config = dict(
    n_layer=12,
    d_model=192,
    n_head=6,
    n_kv_head=6,
    head_dim=32,
    d_mlp=384,
    vocab_size=4096,
    activation='swiglu',
    norm='rmsnorm',
    norm_place='out',
    norm_eps=1e-06,
    positions='rope',
    rope_base=10000.0,
    rope_fraction=1.0,
    qk_norm=True,
    attn_scale=0.177,
    bias='none',
    tie_embeddings=False,
    parallel_block=False,
    extras=['capped logits'],
    init='uniform',
    init_std_qkv=0.0361,
    init_std_o=0.00736,
    init_std_up=0.0361,
    init_std_down=0.00736,
    init_mimetic=0.5,
    optimizer='cautious_adamw',
    lr=0.00167,
    lr_mult_up=1.35,
    beta1=0.9,
    beta2=0.98,
    lr_head=0.019,
    warmup_steps=455,
    schedule='wsd',
    decay_fraction=0.902,
    decay_shape='sqrt',
    final_lr_fraction=0.05,
    batch_tokens=16384,
    seq_len=512,
    doc_mask=False,
    train_tokens=168600000,
    steps=10291,
    dataset='wikipedia_en',
)
Each number is 50 + 12 x the weight over the matrix's rms, rounded and kept within 0 to 99. Layers, rows and columns count from 0.

# layer 7 MLP down, 192x384, rms 0.0808, rows 174-191, columns 0-127
53 51 62 46 41 67 57 56 54 34 41 66 46 48 47 66 33 55 72 66 59 54 48 58 63 44 45 63 56 37 46 53 30 54 71 51 44 50 42 52 44 47 38 45 69 41 42 42 81 72 39 64 75 35 48 63 57 38 42 54 47 41 58 46 59 34 48 52 63 73 40 63 59 65 57 60 43 60 56 39 66 50 62 40 60 24 40 37 31 72 46 36 42 46 72 43 56 59 68 55 39 37 65 46 58 64 56 64 51 40 49 38 55 37 50 58 44 52 53 60 46 59 54 40 51 51 48 55
57 52 71 47 48 43 39 33 48 70 56 47 61 39 67 56 50 49 19 44 35 45 34 54 46 51 46 31 55 52 52 59 57 40 48 32 46 45 37 47 64 45 35 69 25 45 56 58 52 50 51 38 64 44 37 59 45 45 54 45 32 57 52 56 40 39 52 47 50 57 66 54 37 55 59 50 51 51 59 57 47 50 63 63 48 49 40 19 45 55 46 71 51 31 49 55 56 38 35 38 57 21 49 57 50 46 40 55 58 31 67 63 46 56 78 57 46 46 53 58 46 71 62 53 44 55 65 40
40 61 48 50 49 35 63 40 61 49 53 51 39 57 39 55 60 47 49 42 12 69 22 57 58 49 16 56 72 50 61 76 67 56 48 59 58 59 43 64 58 63 39 41 37 49 62 50 53 56 45 61 61 23 59 63 57 50 50 38 53 50 37 74 72 35 47 38 61 61 57 43 66 42 61 72 57 32 42 69 51 26 61 60 56 37 49 43 56 79 42 54 27 60 36 28 62 58 61 38 35 34 44 30 48 34 49 40 62 59 38 46 42 47 53 49 56 44 75 64 46 50 59 40 47 51 52 50
42 66 76 79 53 68 60 63 53 45 56 59 39 66 63 51 46 46 75 54 57 50 71 43 36 50 37 44 58 54 46 53 41 60 46 71 80 59 59 55 23 52 34 59 56 67 52 42 47 59 42 58 42 50 58 71 50 48 50 53 60 47 55 41 46 45 31 69 43 50 59 58 42 53 54 39 28 49 56 47 51 22 51 58 51 35 23 41 24 45 47 49 56 61 76 51 53 47 47 44 29 62 56 60 46 60 43 49 53 45 27 50 43 32 57 39 66 51 39 52 36 58 58 27 49 34 54 46
65 56 43 66 57 46 34 52 49 61 60 28 41 63 46 40 49 48 49 70 56 62 55 49 46 51 36 52 36 48 67 57 47 50 55 62 54 58 29 50 41 47 44 48 38 59 50 34 53 54 38 55 46 33 42 74 75 46 52 63 57 42 46 49 56 25 70 67 37 39 44 55 38 67 45 77 45 35 57 48 83 65 55 52 65 60 40 50 43 48 44 57 42 50 37 49 71 51 70 46 55 72 36 30 35 36 65 33 56 28 39 48 64 37 57 61 61 55 60 52 39 67 60 42 45 37 87 55
48 65 26 54 50 48 63 74 52 46 52 45 28 63 53 62 34 39 51 41 38 57 56 49 56 49 56 78 61 38 49 35 56 60 45 51 50 63 40 53 54 58 58 59 72 55 69 46 53 25 65 64 35 62 39 49 46 41 36 44 80 80 48 46 65 42 51 48 49 60 40 52 14 48 44 45 41 46 38 34 56 44 42 59 60 48 49 25 67 58 70 57 48 47 42 42 35 59 54 43 64 53 43 53 45 49 45 61 75 41 57 61 23 70 28 55 71 46 56 42 25 41 41 58 42 52 24 34
56 56 54 63 55 51 47 65 49 37 41 43 54 50 54 45 60 41 45 53 42 61 49 48 52 49 58 58 63 50 58 47 49 33 33 45 58 60 67 38 73 49 41 48 67 51 51 44 32 57 46 51 54 46 60 56 49 56 46 48 27 30 41 50 50 42 52 62 61 58 47 72 42 53 57 23 54 53 63 40 57 63 57 47 54 35 48 59 45 48 60 43 42 54 48 60 75 51 46 50 77 55 54 48 57 69 57 57 44 33 55 47 42 59 37 70 49 47 63 58 48 64 39 67 40 46 38 47
60 55 60 39 50 75 42 51 50 45 55 56 50 42 45 63 56 34 60 64 43 52 54 56 51 51 43 49 54 66 52 37 55 44 68 38 42 10 67 49 79 44 43 74 46 43 41 53 46 70 63 48 54 80 44 36 46 39 39 54 48 54 71 63 59 58 80 54 39 36 50 24 44 49 42 57 39 60 46 59 58 68 56 62 44 42 63 42 41 68 24 41 65 31 58 40 57 54 37 51 52 57 55 41 42 63 56 38 40 51 64 67 44 38 65 62 56 70 44 62 41 55 63 34 47 53 39 58
48 34 63 50 71 53 47 57 44 38 59 46 52 51 60 40 49 46 46 56 34 42 58 26 50 51 54 52 48 61 39 38 49 59 37 48 58 66 43 60 40 41 54 21 58 30 52 52 59 33 56 61 49 62 55 54 54 54 50 50 78 56 43 47 56 33 46 63 41 58 39 41 32 66 41 59 53 47 23 30 75 43 40 58 30 57 57 49 62 29 54 45 57 48 40 62 29 42 43 57 26 33 31 69 54 53 49 54 57 83 44 69 52 59 54 58 72 54 29 43 55 57 45 56 43 35 47 57
34 42 39 34 56 75 42 61 49 40 77 55 61 79 43 44 59 53 39 46 32 51 52 29 57 54 47 57 59 56 47 65 46 49 53 58 20 46 71 44 41 51 73 51 44 44 56 69 36 30 43 42 68 48 38 47 54 30 36 47 61 48 50 41 57 47 60 51 57 69 64 54 51 61 45 42 46 62 54 56 51 48 32 38 41 61 79 43 56 51 56 44 20 54 52 43 47 41 65 33 24 39 48 49 38 48 34 56 59 42 45 57 69 52 32 29 38 45 47 55 52 54 47 52 48 36 51 58
51 64 50 42 54 57 54 64 46 48 64 65 52 42 37 57 64 63 35 65 50 50 61 51 59 45 39 34 53 42 43 49 35 67 58 57 55 49 39 53 48 35 30 22 56 40 38 32 59 46 50 44 52 49 65 76 42 64 33 51 71 63 54 79 58 60 62 25 35 63 58 41 42 41 24 37 48 65 54 36 48 55 43 41 55 46 30 47 60 27 62 63 54 45 36 50 56 69 44 57 57 39 55 45 49 52 59 40 51 35 57 58 44 75 36 62 41 57 56 52 40 43 53 66 73 49 26 60
51 48 43 48 60 44 52 67 44 52 47 53 47 57 56 33 33 34 53 58 39 35 35 38 66 51 60 58 67 64 46 49 36 32 44 49 56 54 33 46 26 47 80 65 46 62 39 42 26 67 52 33 61 52 64 52 22 25 57 41 81 48 50 55 64 46 31 54 31 39 32 42 62 43 69 58 61 61 58 62 37 37 44 55 42 41 49 36 38 66 37 53 67 54 47 61 48 52 42 43 33 55 61 54 36 63 40 49 56 56 62 44 66 54 55 54 48 59 45 67 50 72 38 50 26 61 43 48
63 51 41 39 50 49 34 37 54 49 39 40 59 40 52 60 47 41 48 60 58 44 68 54 53 42 55 42 43 58 51 39 41 57 49 51 70 56 52 57 51 55 56 57 51 37 49 46 64 36 57 78 38 48 44 31 67 57 51 51 44 49 45 73 63 49 37 49 59 43 58 80 33 54 46 39 43 34 29 48 95 59 55 50 63 65 47 72 73 35 71 45 34 73 81 38 53 68 36 74 51 81 60 49 60 45 59 57 61 68 38 69 44 35 53 60 48 62 55 46 59 60 55 60 55 22 46 51
67 77 40 69 36 36 57 38 56 56 54 56 30 47 62 23 60 33 41 49 68 46 46 78 24 37 59 55 51 52 38 58 56 33 50 29 40 70 44 60 49 58 59 49 56 61 49 47 50 63 70 57 54 37 46 52 66 48 63 62 41 53 47 45 58 34 33 45 56 54 43 50 73 48 55 51 57 36 44 48 63 64 40 38 47 42 41 27 32 52 40 68 60 30 64 52 43 41 54 30 55 54 65 66 42 91 24 31 56 42 47 48 54 32 47 46 53 61 42 56 57 38 64 48 33 40 47 31
43 30 46 44 61 46 43 56 41 49 40 59 32 50 65 66 47 31 43 46 65 37 42 78 45 56 43 40 67 35 64 44 58 47 53 69 50 52 60 47 59 38 49 48 37 57 53 53 50 53 31 47 57 59 43 44 40 43 46 63 40 58 56 72 40 46 46 48 61 39 38 50 54 59 41 40 61 41 41 47 48 43 46 45 52 61 63 71 69 39 63 65 55 41 54 40 46 58 48 49 45 36 40 25 52 79 52 54 66 25 42 39 62 54 62 36 56 48 59 34 60 52 51 40 40 33 69 61
56 60 57 52 47 41 32 29 54 50 32 55 47 38 43 54 39 64 45 51 51 36 43 53 46 41 35 53 35 68 29 51 61 47 31 48 52 35 33 54 48 56 53 54 47 39 44 55 58 58 44 80 48 45 35 61 35 55 39 60 58 59 51 36 49 74 46 55 54 31 67 35 60 60 62 52 39 60 33 55 42 57 78 48 55 56 42 40 71 45 66 65 41 31 56 69 44 56 54 40 40 51 63 54 51 35 45 48 68 56 46 73 53 66 80 53 55 38 40 41 59 61 50 34 47 65 39 54
49 49 52 58 55 53 65 59 59 54 60 61 51 59 51 50 31 51 63 61 50 59 48 57 44 63 33 36 61 68 59 42 38 57 39 44 66 44 64 27 31 57 65 49 55 27 56 58 49 48 60 50 41 28 38 46 49 58 44 69 56 59 41 44 37 64 54 52 43 52 63 52 64 42 32 65 75 46 41 49 57 44 59 60 52 43 45 23 41 36 46 44 69 48 45 57 63 33 31 44 53 27 56 63 57 60 51 44 50 46 22 31 45 40 50 42 47 45 39 52 64 44 54 51 53 45 48 55
53 50 44 33 56 46 42 48 48 37 59 39 53 44 33 58 47 33 45 42 35 41 36 48 20 58 46 81 45 42 48 52 41 47 38 58 43 32 51 63 56 47 52 54 45 70 50 47 52 44 34 35 59 56 66 35 55 41 47 40 43 51 46 50 39 23 67 38 58 49 58 46 52 50 47 67 51 27 54 54 45 54 27 70 66 67 39 40 32 64 52 72 57 39 38 33 42 55 65 38 41 71 39 50 41 64 46 55 46 64 47 61 66 57 48 74 32 52 41 44 62 55 54 39 57 59 54 62